Weights of a small GPT-style language model, trained from scratch on English Wikipedia: no biases in attention or MLP.
Each number is 200 + 30 x the weight over its row's rms, rounded and kept within 0 to 999. Layers, rows and columns count from 0. The size before them is the row's rms in percent of the matrix's.

# layer 5 MLP down (transposed), 832x320, rms 0.125, rows 447-476, columns 240-319
104,185,186,220,206,174,166,166,187,153,192,200,172,220,209,214,225,222,177,282,246,194,203,179,181,221,203,206,236,152,224,164,178,192,227,254,208,229,197,246,241,204,151,208,187,222,172,178,194,282,175,207,216,172,174,182,247,177,171,177,237,206,259,200,205,173,198,180,101,191,192,175,223,208,186,247,195,194,218,230,199
099,202,210,161,198,167,231,157,176,232,219,239,190,199,232,222,198,262,134,199,229,266,179,254,176,201,208,164,209,236,217,237,229,189,212,228,232,216,140,177,175,249,203,219,164,164,226,244,233,256,209,192,227,220,222,168,207,177,220,164,218,182,234,226,228,223,161,199,218,162,217,212,196,194,195,162,177,177,213,224,218
094,251,158,194,245,173,182,196,176,249,216,202,217,255,152,234,188,231,185,203,251,240,179,227,228,175,174,106,208,227,173,226,219,234,230,190,212,199,185,230,129,186,140,199,234,156,200,140,267,233,233,181,237,208,227,223,195,166,196,205,188,176,201,214,191,177,245,215,236,176,236,265,189,191,250,209,232,230,194,171,212
100,171,185,200,254,197,202,173,202,216,212,209,225,171,184,204,216,202,204,209,228,255,185,215,211,224,193,202,212,197,186,242,254,135,209,208,191,173,168,172,201,146,223,200,201,177,223,190,207,206,176,269,195,242,176,198,231,191,157,263,238,264,233,209,217,196,219,188,150,199,252,226,181,207,216,180,235,242,133,174,214
108,202,185,189,211,247,240,186,193,218,217,162,180,197,223,235,138,214,187,233,229,233,226,207,176,188,211,258,226,230,172,186,175,196,201,204,177,181,173,212,211,177,206,204,162,186,123,168,224,170,197,187,173,210,188,215,221,223,196,249,186,214,177,158,194,157,222,180,156,214,268,199,226,221,174,142,229,196,218,241,170
100,205,121,211,236,260,201,192,238,176,208,177,197,191,179,201,179,121,201,217,223,195,254,212,236,192,178,204,224,129,224,189,198,200,248,180,228,208,233,171,213,191,211,204,174,179,197,259,205,237,158,253,239,162,169,174,214,158,152,167,200,163,250,229,218,155,189,174,142,178,260,203,142,212,232,204,198,192,231,232,215
097,270,207,190,238,204,193,186,183,259,151,217,193,189,182,193,206,151,219,167,168,186,205,216,246,199,200,242,220,177,196,179,205,271,167,226,203,208,246,193,181,208,181,254,200,164,232,189,213,187,154,210,210,182,166,177,184,174,163,165,238,235,173,232,219,174,187,155,204,205,233,202,222,196,137,221,185,219,184,209,237
107,252,271,202,208,180,187,171,179,254,221,258,220,285,213,178,207,159,176,188,183,172,209,144,207,160,235,194,193,194,217,241,183,234,111,181,198,226,208,248,231,193,200,213,231,215,211,236,224,95,169,232,228,239,228,213,212,232,199,187,188,175,243,184,167,209,202,153,195,204,139,219,162,241,234,176,174,187,226,210,196
098,196,223,151,183,216,146,245,215,202,207,208,200,234,240,155,195,229,206,235,184,232,219,181,188,210,205,210,234,216,260,168,210,190,162,202,205,193,188,187,211,202,203,228,228,173,222,160,213,244,182,188,152,213,194,198,173,207,158,230,166,239,169,191,190,253,230,159,179,229,127,172,199,245,166,239,192,254,251,154,177
103,260,215,209,171,171,172,180,194,212,168,201,214,182,199,228,240,186,185,218,149,168,208,176,248,196,197,151,196,169,202,212,220,234,171,203,205,231,162,164,182,211,191,157,237,223,205,221,204,174,178,208,289,209,214,160,150,141,170,193,205,188,183,207,155,242,165,227,156,166,253,168,208,152,195,216,160,223,182,250,204
108,154,219,173,212,188,225,215,178,159,170,184,234,172,138,198,208,174,180,229,234,215,173,243,247,190,202,196,169,248,234,234,176,217,165,200,221,146,149,202,162,236,210,189,205,208,173,187,251,166,199,233,201,160,213,219,224,222,252,164,130,232,245,193,156,207,251,225,183,229,231,136,174,195,191,205,244,234,176,242,194
104,222,200,198,142,253,178,159,241,151,193,193,209,235,231,192,200,193,151,214,204,204,168,217,251,177,174,203,211,171,207,201,198,186,223,160,178,227,179,196,192,183,217,234,170,244,256,210,101,178,205,195,234,142,246,203,202,162,197,226,194,151,176,274,263,115,199,191,172,203,278,193,198,187,167,231,219,169,185,192,202
107,255,228,193,192,250,179,212,212,167,227,188,195,190,206,204,192,226,163,196,194,226,147,205,143,194,224,174,247,175,205,195,181,160,208,238,158,204,222,156,212,214,166,222,226,186,187,218,194,185,187,136,199,212,216,191,159,235,238,209,177,183,200,233,243,163,225,219,198,151,198,228,160,189,238,200,196,220,174,179,186
097,216,167,170,229,218,189,182,190,177,180,192,265,205,227,203,197,222,200,204,163,232,211,210,187,200,199,225,192,175,192,157,254,213,208,162,189,208,246,200,158,232,144,269,197,224,199,201,201,150,225,143,172,191,149,248,216,175,236,180,187,151,191,206,211,201,203,211,199,172,219,156,245,259,217,146,207,247,222,233,144
105,259,167,208,192,226,223,178,157,212,221,185,201,212,219,198,189,167,205,213,179,175,154,245,184,187,191,213,211,121,208,196,200,164,225,162,228,137,220,211,179,126,214,196,208,175,197,200,217,211,199,138,145,200,176,194,188,213,145,187,246,215,190,169,147,193,186,172,198,223,143,203,239,167,157,245,193,223,159,233,121
095,213,159,193,206,189,188,259,200,196,266,211,231,245,232,186,208,235,127,217,303,163,239,170,263,239,230,161,193,185,225,230,189,203,152,186,190,201,177,212,207,182,141,212,177,212,155,180,200,226,214,164,163,165,219,193,203,237,220,196,197,202,215,189,196,236,173,159,204,188,235,188,195,196,199,246,250,250,256,155,262
103,170,144,207,230,227,251,198,190,218,207,221,221,190,177,190,137,224,177,228,189,171,186,192,211,162,145,182,242,205,229,259,160,225,217,189,140,229,211,184,214,240,168,261,195,233,174,212,222,143,196,228,222,223,271,185,114,211,212,180,194,202,186,198,162,209,194,168,227,213,203,190,190,242,212,205,216,239,210,196,223
097,195,205,198,160,224,208,218,177,212,254,172,162,208,210,203,167,191,164,197,173,241,251,157,168,162,154,214,202,193,177,139,187,185,231,235,202,183,190,190,223,205,158,250,210,181,189,175,253,173,173,143,233,176,233,186,170,189,177,194,167,208,212,222,198,182,205,174,194,185,180,215,208,231,216,177,160,237,175,157,184
102,176,207,178,210,214,163,177,158,193,222,203,240,218,176,173,162,170,132,197,149,193,209,162,214,184,220,207,219,207,260,197,251,155,212,194,214,222,166,222,197,194,199,270,214,133,244,204,187,211,224,213,174,198,210,235,153,205,159,232,187,190,251,216,196,175,203,180,270,170,167,177,233,167,239,203,170,262,178,175,192
101,216,211,201,168,227,169,250,128,179,232,206,183,173,188,218,107,183,162,206,213,133,190,148,237,205,140,190,197,250,181,154,156,224,207,150,188,225,214,187,178,134,222,186,208,153,176,187,212,162,159,205,233,242,196,198,205,229,165,240,200,235,229,242,203,185,217,196,213,227,205,191,249,184,175,177,243,208,220,233,180
098,160,175,198,220,137,242,124,208,160,236,192,224,220,199,245,213,156,223,171,220,187,166,149,187,171,174,223,190,216,201,213,188,189,184,212,212,182,193,173,182,214,196,172,153,175,174,224,153,260,211,228,234,201,163,236,149,181,197,232,219,165,228,208,211,227,180,175,181,205,182,198,173,159,211,200,217,195,224,213,202
097,201,193,199,225,203,208,145,199,198,227,177,189,199,211,236,186,175,201,187,173,174,176,187,160,199,172,226,161,188,173,148,221,224,232,217,149,182,184,213,160,228,213,160,219,245,235,193,177,187,111,206,165,184,203,225,229,233,214,241,192,182,203,234,187,178,225,242,208,208,142,196,171,217,182,203,216,164,169,235,198
094,212,198,159,138,202,229,227,187,185,210,227,186,220,179,218,206,222,195,189,166,147,195,204,159,215,187,141,219,169,229,245,198,221,243,190,207,257,209,156,204,176,196,196,158,221,246,187,191,163,222,222,144,237,196,184,212,270,233,198,176,201,245,187,215,180,167,231,184,179,225,176,186,209,229,276,158,229,201,184,234
105,229,199,202,166,244,194,183,161,234,197,150,183,209,179,180,212,175,183,195,218,214,187,192,202,232,209,214,224,212,159,197,202,192,210,194,209,226,219,224,180,128,203,186,202,169,236,255,224,227,212,233,175,242,239,235,215,205,170,223,174,201,128,196,190,228,221,253,193,196,194,214,197,227,199,241,225,282,170,121,163
103,246,295,236,180,217,192,227,159,188,177,206,232,172,196,196,176,195,140,234,172,192,174,192,216,181,206,190,188,166,177,210,180,213,194,227,163,171,189,205,228,180,190,200,197,203,137,216,219,233,186,175,165,207,220,141,164,166,251,192,265,231,217,208,221,182,226,182,137,185,156,208,199,225,218,209,217,209,210,234,201
099,168,203,158,194,231,187,242,170,166,217,252,208,243,240,188,198,170,169,182,232,247,197,168,216,188,226,220,111,191,193,182,228,178,155,237,173,202,166,257,211,190,224,199,239,210,213,192,215,233,166,194,155,184,226,207,195,181,243,189,184,170,205,250,177,189,178,234,266,200,225,218,223,245,162,217,154,238,206,214,152
100,199,213,230,177,150,176,181,242,226,193,190,176,159,185,210,184,222,256,223,233,144,214,219,203,203,222,142,207,169,155,186,165,133,157,187,166,224,145,144,200,223,180,133,209,183,209,186,208,213,186,230,264,165,217,187,154,215,216,172,214,197,207,163,135,177,178,195,213,187,164,211,199,189,142,174,206,241,236,161,231
106,157,216,177,208,207,206,256,228,211,222,147,147,229,191,192,171,198,186,176,183,224,214,192,221,174,150,212,236,165,173,160,210,203,189,263,176,191,178,193,232,181,192,166,196,183,180,215,236,219,157,193,190,208,159,244,218,166,198,184,236,235,233,195,140,237,199,151,187,178,194,231,253,181,169,271,234,205,257,209,195
098,228,190,202,227,191,195,208,159,181,258,193,216,237,244,224,196,183,210,254,195,185,200,187,204,173,165,210,212,196,231,218,210,168,201,244,149,252,173,205,211,204,232,189,114,196,172,206,218,248,242,171,232,245,186,125,191,206,156,220,253,143,277,231,257,180,204,178,194,193,192,225,176,215,239,216,188,191,208,197,162
098,200,165,175,169,236,183,214,205,253,135,246,265,245,211,194,163,225,224,211,227,243,253,211,186,194,150,197,193,266,216,206,261,184,226,211,196,241,218,165,205,194,161,178,221,143,222,192,214,236,228,166,199,227,158,225,203,197,219,190,218,199,131,139,189,169,181,216,271,191,259,217,243,168,206,205,217,212,225,276,230
# layer 5 MLP gate, 832x320, rms 0.128, rows 448-476, columns 240-319
099,176,194,169,210,162,197,180,202,208,220,174,163,191,168,213,188,225,174,224,204,205,177,197,215,188,222,194,279,165,216,186,169,169,255,179,197,183,225,214,200,210,196,159,198,179,233,180,148,223,185,172,194,198,177,211,199,163,241,199,249,164,182,183,207,132,198,147,184,196,223,215,234,194,192,118,188,233,258,200,233
099,209,210,209,223,178,146,186,207,198,232,177,141,154,222,212,196,171,216,160,224,218,236,154,227,214,246,166,215,204,165,205,197,176,171,122,169,205,186,171,159,133,259,184,214,204,246,188,195,174,224,161,164,253,184,231,221,193,150,212,157,189,228,137,211,175,227,223,251,214,120,183,145,179,201,239,182,256,183,235,207
106,229,187,205,130,136,248,200,216,176,191,218,211,271,219,175,203,151,192,192,185,167,151,173,215,194,173,254,179,236,187,193,227,207,238,209,182,143,175,185,177,121,210,218,221,138,232,184,203,232,197,192,180,221,203,203,225,219,246,188,152,216,157,186,196,213,150,134,233,245,212,171,197,215,191,252,230,179,219,198,217
103,192,259,247,161,190,159,233,186,207,209,206,180,196,238,175,253,217,175,222,233,233,217,200,122,216,228,164,144,182,232,214,149,154,184,165,168,165,184,205,196,211,191,220,157,216,188,216,228,189,132,174,194,164,255,131,247,181,196,220,179,172,191,177,178,202,193,200,271,195,215,261,242,215,204,177,211,208,208,223,227
097,174,194,253,263,219,175,144,178,176,193,206,179,239,192,214,175,185,229,211,159,210,205,175,127,215,187,230,162,199,213,194,191,182,179,228,133,195,205,214,162,156,180,158,253,160,209,231,213,203,181,205,211,212,211,227,217,171,193,165,199,180,168,257,206,221,148,212,224,189,203,251,226,214,182,237,221,226,196,250,173
098,195,225,171,230,277,151,190,236,180,213,228,152,153,194,211,231,222,171,146,192,187,168,208,217,194,184,245,201,160,163,180,201,208,214,206,164,222,169,203,192,208,206,253,234,168,211,159,163,193,160,160,267,202,136,183,233,197,257,199,184,223,222,160,240,182,239,205,243,192,218,214,166,161,200,213,179,169,233,209,197
101,211,212,185,201,203,180,249,243,197,205,203,191,149,227,219,222,271,181,215,198,192,201,201,213,150,215,212,205,250,225,197,205,202,244,236,198,205,187,198,174,234,244,176,183,187,220,187,205,170,205,206,195,203,232,204,160,220,192,209,198,136,210,169,211,171,195,207,215,278,209,173,222,195,177,206,207,211,127,183,162
095,228,178,219,200,135,194,163,257,248,161,253,244,224,179,246,241,193,269,191,186,174,241,255,247,182,185,188,192,196,213,170,186,170,214,212,196,202,167,167,231,268,267,193,194,180,151,216,168,221,217,149,174,204,199,158,200,171,188,216,162,178,269,255,197,205,179,245,192,163,223,242,234,141,242,210,217,163,187,179,148
097,190,256,181,199,221,181,216,215,234,154,166,170,200,221,194,212,185,229,132,242,263,191,253,254,177,126,221,271,170,210,208,192,211,215,180,179,249,264,174,219,160,188,124,175,228,253,180,239,193,231,178,159,201,202,188,258,244,208,230,237,199,217,227,156,188,188,149,218,175,180,239,232,184,220,217,207,267,192,197,165
103,195,212,210,208,227,218,233,205,251,174,243,211,177,202,131,200,170,184,158,258,190,238,210,229,181,226,123,158,198,210,200,194,186,245,219,219,196,202,189,225,162,225,167,168,210,163,259,222,258,212,162,195,269,247,196,211,188,171,178,156,170,222,209,222,183,216,235,253,204,204,172,254,221,203,254,189,144,153,236,156
094,173,268,240,135,228,205,159,222,185,171,223,194,173,226,141,206,261,172,233,199,179,210,213,195,232,219,221,190,231,178,218,184,268,206,233,221,222,157,203,217,149,199,198,240,183,210,200,205,189,199,140,197,203,252,228,190,195,155,157,164,175,159,227,250,189,175,200,165,213,234,205,245,156,172,133,190,205,194,202,211
114,152,185,206,200,248,158,227,207,165,221,147,198,152,187,184,190,216,201,181,217,233,199,169,148,185,155,147,227,168,182,183,181,198,213,228,201,203,233,143,192,182,179,196,191,219,153,219,165,194,197,156,150,211,181,167,167,218,190,183,155,233,202,220,206,141,227,215,185,196,226,157,249,149,250,262,142,231,268,241,234
104,197,230,219,188,149,200,180,164,194,221,167,174,163,190,194,237,161,253,209,220,198,128,206,150,212,218,187,215,216,202,161,195,155,192,194,247,234,176,180,184,234,229,191,229,263,207,219,239,155,274,220,213,232,229,201,181,267,235,179,173,162,210,166,261,141,252,172,186,220,201,174,177,161,178,199,241,208,220,178,195
099,197,228,219,192,229,232,156,221,208,203,149,181,219,240,234,204,143,222,195,175,132,253,196,218,199,186,152,194,200,172,169,207,191,259,152,249,195,232,220,172,167,250,231,157,171,213,170,233,218,180,190,170,208,179,210,213,168,223,172,236,216,204,186,129,186,197,161,191,194,177,215,190,163,178,202,207,136,215,202,145
092,243,223,186,184,181,210,219,205,215,218,147,166,176,203,204,225,201,211,183,206,151,148,208,147,221,271,210,222,160,225,234,206,178,157,236,183,226,176,231,195,179,189,227,162,173,210,216,242,205,180,212,225,233,188,174,229,237,239,157,171,205,201,221,208,143,232,201,202,161,191,165,221,187,232,208,176,148,175,209,157
105,197,271,265,280,199,157,191,259,151,169,196,224,205,203,141,240,221,201,240,227,227,232,186,157,180,226,185,204,231,242,204,235,198,219,205,139,173,145,174,216,268,187,206,201,245,205,181,221,196,218,166,172,166,223,213,193,161,211,168,196,243,216,221,242,168,150,210,149,227,172,166,173,161,201,176,258,197,196,208,134
098,163,130,178,199,225,226,272,187,233,191,208,206,171,146,192,194,184,179,253,235,217,164,167,225,205,236,232,165,215,191,203,165,183,237,149,202,239,161,163,167,211,224,258,203,215,193,227,178,230,267,154,215,195,220,226,262,204,201,150,124,195,216,199,188,192,199,238,205,182,197,192,214,248,189,207,219,155,182,173,195
103,220,128,184,172,205,176,206,205,260,246,204,176,206,173,210,174,204,156,191,223,233,199,185,192,159,192,203,193,242,176,152,152,225,176,177,239,151,175,191,192,168,170,231,198,172,232,171,166,202,204,223,193,193,233,218,158,164,178,186,263,185,195,237,188,214,178,168,263,232,231,237,181,103,175,212,220,187,203,215,210
093,217,158,228,219,189,230,183,178,182,161,162,226,180,230,207,180,210,211,183,183,156,176,203,198,189,203,212,167,206,219,228,213,214,246,207,180,174,161,152,212,146,156,140,211,227,188,139,155,173,228,199,200,209,270,149,232,262,113,163,247,208,204,205,211,215,244,202,210,251,233,161,173,213,222,258,260,184,179,158,182
099,185,230,203,188,260,226,213,187,206,209,203,166,155,191,187,198,211,183,259,222,188,248,193,242,205,221,242,195,199,232,226,194,207,236,229,203,186,239,176,171,187,188,243,172,196,150,238,173,159,235,178,122,133,212,244,149,207,236,190,236,178,186,239,197,204,198,221,160,271,163,165,231,198,260,174,177,207,183,248,205
094,226,178,271,173,220,226,166,190,194,211,211,248,117,149,184,214,162,260,203,185,221,183,206,209,225,189,190,262,267,255,217,167,186,171,194,222,258,175,212,233,230,250,239,168,172,161,161,213,198,192,181,236,208,237,208,212,204,159,200,199,213,200,209,232,167,149,196,188,207,151,184,225,166,178,141,184,231,199,179,181
101,203,185,246,180,164,199,184,181,209,195,134,192,189,279,217,263,230,210,225,249,225,134,190,250,212,192,157,226,202,202,182,214,224,201,177,158,190,239,237,234,194,176,220,183,183,247,165,220,214,193,172,221,234,196,200,221,225,159,166,170,234,223,191,198,208,194,230,189,227,218,148,197,179,207,165,161,231,182,211,184
104,181,198,183,196,198,157,233,257,199,251,217,182,179,213,223,256,163,226,151,174,227,164,216,221,221,208,213,191,172,225,270,218,212,273,178,192,196,167,131,220,181,182,188,251,178,245,235,115,271,154,153,210,185,173,224,229,217,235,190,218,249,204,250,213,234,170,204,204,259,250,197,170,205,234,197,206,235,198,208,218
103,202,245,175,171,216,193,190,206,196,146,246,199,170,238,199,190,247,201,199,204,163,234,252,190,178,167,227,135,229,188,171,190,159,139,173,211,156,244,246,219,204,245,240,156,205,149,204,158,171,183,208,139,190,158,242,232,226,180,225,223,221,200,184,197,217,197,194,186,207,234,202,185,231,181,205,232,198,251,231,196
099,200,171,140,221,204,214,208,154,186,165,120,193,193,228,195,236,192,200,219,212,195,229,238,157,218,207,225,166,171,212,240,232,239,207,163,178,195,179,167,240,161,222,209,171,195,219,127,158,269,184,162,207,175,190,209,204,166,185,177,196,193,219,157,135,164,265,158,206,198,237,190,237,173,207,245,149,179,188,193,185
096,185,189,177,170,202,201,199,271,216,212,139,156,243,221,177,205,200,169,242,229,238,186,218,237,160,170,174,203,167,236,190,208,200,253,254,194,200,210,199,152,188,208,248,205,257,140,169,224,223,156,205,220,191,161,179,255,216,245,171,236,181,208,208,172,206,206,167,246,213,172,229,211,214,223,163,190,209,195,175,238
099,194,174,194,210,182,241,218,218,188,183,152,194,192,152,206,202,238,237,184,212,217,199,235,173,155,175,195,232,174,176,209,196,158,225,184,276,204,199,226,180,220,221,230,158,181,217,174,185,192,199,203,120,236,169,166,198,200,195,223,253,182,209,148,200,164,208,224,254,226,194,225,190,248,147,209,182,202,181,198,204
096,193,158,153,210,171,212,252,187,194,211,189,214,237,135,240,176,192,254,182,195,169,166,216,221,210,160,219,212,240,186,187,214,148,184,164,178,193,219,246,256,188,173,129,299,211,198,222,205,252,192,168,195,214,230,196,206,199,223,159,264,185,183,196,207,171,161,167,210,213,196,224,214,183,176,248,212,197,238,232,213
096,162,164,196,192,176,197,193,121,144,194,224,155,188,227,206,225,184,228,230,183,174,217,209,168,201,180,192,161,187,236,209,169,196,154,181,208,188,226,166,190,186,199,184,180,221,201,208,162,174,167,195,194,166,205,185,212,260,243,200,264,199,230,182,235,254,187,263,126,175,203,169,195,213,209,247,248,190,157,236,137
# layer 5 MLP up, 832x320, rms 0.135, rows 448-476, columns 240-319
101,227,208,207,213,188,175,218,162,201,201,179,173,215,213,180,198,126,217,187,231,181,190,186,170,207,173,227,209,213,210,107,194,191,226,205,200,204,223,176,178,184,163,179,220,204,262,194,176,223,187,174,174,200,183,226,186,129,225,244,197,190,303,187,236,202,212,196,177,211,201,200,248,253,240,217,227,110,175,192,193
099,220,212,206,157,212,214,227,209,229,199,176,222,162,240,220,182,222,171,228,164,162,201,207,182,199,200,174,176,252,237,174,193,203,178,171,196,141,281,231,199,298,220,221,192,208,218,145,175,189,228,183,143,171,202,209,216,230,217,206,221,255,186,158,212,195,138,227,154,218,207,177,203,187,158,180,174,197,215,250,244
105,189,193,220,188,209,194,270,228,226,161,228,250,243,213,234,212,163,213,193,191,223,187,171,206,182,168,115,232,173,173,185,194,140,230,206,221,234,149,197,227,268,274,165,204,186,214,195,214,184,222,200,226,250,134,201,201,227,204,173,202,217,256,184,222,224,162,210,195,176,191,163,173,200,176,204,183,180,196,227,205
099,164,208,164,203,183,174,186,216,226,202,209,202,177,200,211,171,190,170,193,242,214,178,199,208,167,153,206,224,224,230,190,159,180,254,210,110,174,206,180,241,219,193,185,214,173,192,201,247,199,207,170,214,143,183,206,219,238,247,226,159,182,192,254,167,191,199,147,232,246,234,246,166,234,199,157,206,224,250,167,189
098,188,218,215,237,232,184,193,190,192,196,189,148,163,134,228,177,200,182,204,244,204,204,175,266,200,130,209,173,253,216,207,236,204,128,188,229,271,196,205,164,211,168,213,207,191,225,177,235,192,175,220,170,197,209,249,247,186,200,233,172,187,237,158,209,213,215,212,158,178,207,266,178,190,232,182,185,168,233,198,214
101,132,219,245,182,192,171,214,167,164,252,190,206,177,259,285,177,222,192,185,173,196,218,209,161,198,200,218,240,230,200,172,232,207,214,182,186,183,183,214,215,193,211,192,166,247,188,216,195,174,160,196,177,165,166,258,258,247,218,186,175,205,220,225,108,200,185,221,215,183,210,225,188,228,170,187,208,197,141,160,189
100,179,176,204,206,161,189,196,244,233,196,207,203,193,244,224,215,232,187,209,176,261,200,214,188,219,151,189,194,188,245,181,228,188,226,227,164,172,155,225,187,223,220,148,181,203,176,213,175,202,105,216,218,148,171,208,212,163,192,208,182,150,228,179,147,186,215,189,216,214,214,216,268,174,151,134,169,220,180,181,160
091,223,217,193,169,192,146,244,238,243,181,176,221,242,257,213,225,228,184,179,232,269,158,245,212,146,171,232,226,218,196,186,180,193,162,178,178,202,196,231,189,135,245,203,151,235,188,258,228,212,175,184,206,238,193,240,145,202,184,175,225,222,254,211,128,182,238,189,178,213,204,232,241,197,233,153,180,225,235,178,212
099,200,164,182,146,215,194,157,189,202,191,219,167,183,228,220,207,191,189,217,256,236,184,206,248,190,196,253,234,189,200,163,187,206,212,192,204,192,133,179,152,170,215,206,204,144,198,200,179,212,168,149,251,244,163,157,200,249,226,288,211,220,231,224,165,160,146,220,221,191,187,232,215,188,201,212,196,202,239,252,221
105,197,200,172,226,162,204,208,195,182,132,238,239,197,200,185,232,192,202,201,223,161,249,172,186,175,175,248,198,190,228,214,139,205,158,218,263,232,206,215,193,185,185,181,201,193,222,264,243,226,266,205,228,247,200,220,204,188,202,184,245,170,216,224,172,175,212,186,192,256,184,190,303,201,163,159,210,197,267,184,163
105,243,206,181,211,149,191,211,176,205,202,229,170,154,195,156,187,152,190,157,152,159,219,230,204,197,185,242,266,218,196,186,201,243,208,178,179,216,167,233,190,232,121,198,228,219,200,165,228,225,192,238,202,219,187,155,253,187,216,229,188,252,229,226,205,239,159,197,232,214,155,116,231,234,212,168,172,218,183,200,183
116,178,210,187,204,246,238,190,188,190,209,222,194,161,183,216,206,191,200,163,217,211,184,211,149,245,153,192,209,207,191,162,182,210,154,146,224,218,275,161,191,168,247,175,234,215,166,238,190,228,189,191,182,221,200,178,228,169,211,225,234,202,237,229,220,210,264,215,169,147,203,221,225,156,206,187,198,227,208,215,237
099,176,217,229,214,159,180,173,201,169,178,191,201,225,156,179,184,157,201,238,157,178,197,216,209,170,216,192,274,199,200,246,232,184,140,183,214,209,247,147,204,152,156,222,227,276,207,217,198,141,180,165,257,164,214,224,161,169,185,166,280,180,196,188,204,147,203,223,211,198,248,197,212,172,148,209,202,149,182,192,214
104,202,227,171,205,184,187,132,232,220,208,218,159,189,224,182,200,218,168,156,228,182,219,192,153,179,189,176,192,199,143,197,205,167,214,230,245,220,212,196,208,199,193,195,206,201,178,175,219,196,179,213,191,198,191,206,195,201,183,159,236,198,195,206,175,202,243,149,240,255,222,155,244,220,142,187,233,201,259,130,174
091,169,268,161,179,241,191,200,232,173,154,192,191,177,142,173,245,239,169,183,175,234,233,175,221,209,172,201,223,250,216,217,188,189,215,208,127,212,218,211,199,252,172,173,214,184,202,200,191,237,241,209,216,143,167,219,194,134,202,181,263,236,194,143,146,223,183,202,195,237,175,211,174,222,208,237,232,170,186,177,191
097,206,225,210,205,175,200,220,188,222,185,176,207,241,236,203,182,166,214,189,289,240,261,208,239,219,219,228,165,165,155,195,210,201,241,195,234,186,158,157,197,204,192,190,201,241,205,240,189,181,200,268,226,197,238,197,233,190,218,166,189,216,190,183,202,237,197,240,205,188,142,201,222,180,170,184,172,218,144,163,203
093,191,258,239,220,187,136,182,194,211,245,177,179,191,188,164,239,230,241,226,249,215,242,215,174,156,193,196,233,188,182,221,203,215,151,202,237,241,201,205,263,198,190,171,136,236,206,159,196,189,172,214,143,213,211,204,194,196,206,204,195,218,133,270,186,166,183,207,184,129,176,210,210,179,177,191,193,199,195,225,246
104,210,207,211,185,208,159,228,203,173,231,205,227,272,230,200,175,155,158,180,173,196,190,283,233,217,210,214,202,183,214,201,225,220,186,156,198,216,177,221,222,198,161,247,205,203,191,154,207,222,231,164,233,208,200,180,186,208,259,197,205,210,169,218,207,204,186,207,216,152,190,194,232,151,195,153,156,170,220,235,237
097,209,202,210,158,251,192,232,190,235,204,188,175,189,186,203,231,151,210,164,161,204,168,201,174,180,205,207,196,182,192,247,126,164,182,197,215,187,191,170,202,204,193,266,222,249,225,168,201,261,179,225,212,212,273,195,188,201,230,199,213,138,262,185,185,145,248,244,212,127,175,219,174,183,196,145,234,214,190,201,181
099,224,206,228,231,177,205,196,175,180,199,183,200,207,190,154,192,246,176,176,241,169,180,193,215,190,223,162,253,170,212,248,191,151,176,195,183,190,160,204,155,191,211,168,169,137,220,188,219,192,206,154,140,185,203,204,146,245,204,186,149,177,224,239,259,279,232,242,253,271,156,191,220,225,260,161,193,184,233,207,223
095,173,138,223,198,218,169,222,192,173,179,261,168,211,206,202,152,196,232,219,235,215,211,248,175,259,233,195,197,224,208,266,249,204,169,184,168,219,197,177,192,181,178,189,176,203,204,226,179,192,157,224,233,212,218,218,211,252,153,224,188,208,149,204,238,227,203,220,200,214,214,203,200,199,190,222,204,184,152,178,209
096,186,178,215,247,216,189,141,248,234,188,177,150,204,227,194,170,236,213,189,172,147,275,206,202,204,161,197,176,194,179,254,196,212,167,258,219,220,141,233,193,220,190,143,215,186,279,240,221,172,191,189,220,211,187,149,211,194,186,192,230,219,220,194,238,218,135,106,175,223,223,235,227,181,203,220,195,225,212,207,211
108,225,226,176,225,216,241,189,209,207,208,254,207,220,175,179,191,179,208,202,257,139,256,147,168,241,170,164,159,242,186,230,171,154,210,188,229,196,179,190,183,206,177,203,185,164,254,174,157,143,215,212,168,166,197,208,202,166,206,157,144,156,188,238,188,189,169,189,192,169,209,199,211,108,166,243,236,223,225,182,170
100,211,192,226,233,206,195,186,196,202,237,184,211,171,208,255,198,184,195,184,159,173,181,196,183,177,148,198,174,163,183,220,202,188,144,134,219,166,227,229,163,235,199,218,207,234,177,225,167,162,144,230,180,165,212,164,149,196,235,174,233,176,216,173,210,219,169,197,182,199,218,206,145,238,186,206,223,169,247,225,199
101,146,218,224,193,191,204,186,211,201,243,277,194,256,241,194,195,234,227,186,187,217,228,184,192,264,202,168,219,199,144,210,178,247,169,192,252,206,186,253,142,198,164,220,177,238,230,227,233,173,219,214,203,201,169,192,193,223,212,202,225,202,241,205,187,206,128,261,197,194,206,210,236,231,187,142,258,247,193,178,157
094,123,226,234,161,168,111,214,213,213,226,230,129,170,223,195,219,238,196,212,189,209,185,237,205,194,227,156,209,227,292,241,204,225,181,185,158,182,187,185,185,231,181,223,191,156,206,163,227,176,176,215,182,159,202,192,214,203,243,156,291,206,189,230,162,199,225,220,203,186,181,199,175,198,227,205,195,169,210,195,174
103,187,184,175,178,210,147,145,193,230,202,178,221,230,227,180,197,220,211,241,232,235,192,216,169,234,223,161,204,176,195,293,234,169,235,216,241,200,167,208,202,172,237,217,220,170,211,202,228,203,212,211,292,187,250,220,232,235,192,216,192,191,179,178,199,157,187,214,244,197,213,197,232,195,187,186,212,180,183,150,200
094,206,170,153,208,276,235,202,202,201,219,173,223,214,142,261,186,164,229,176,201,183,184,195,193,227,190,185,211,230,228,193,222,178,191,192,190,210,216,285,238,174,190,154,194,191,187,202,209,245,169,161,235,201,214,235,198,222,194,221,290,192,155,168,200,189,194,193,224,214,149,248,175,184,136,236,167,210,175,189,168
096,232,243,188,224,255,224,232,154,182,221,197,181,189,210,168,264,244,216,201,204,216,223,157,257,194,214,237,158,214,236,229,203,224,235,151,259,184,219,220,155,209,217,241,200,149,216,233,157,235,175,211,127,244,214,203,176,189,185,171,162,199,208,202,206,180,267,237,210,219,169,209,222,195,184,190,186,241,159,240,174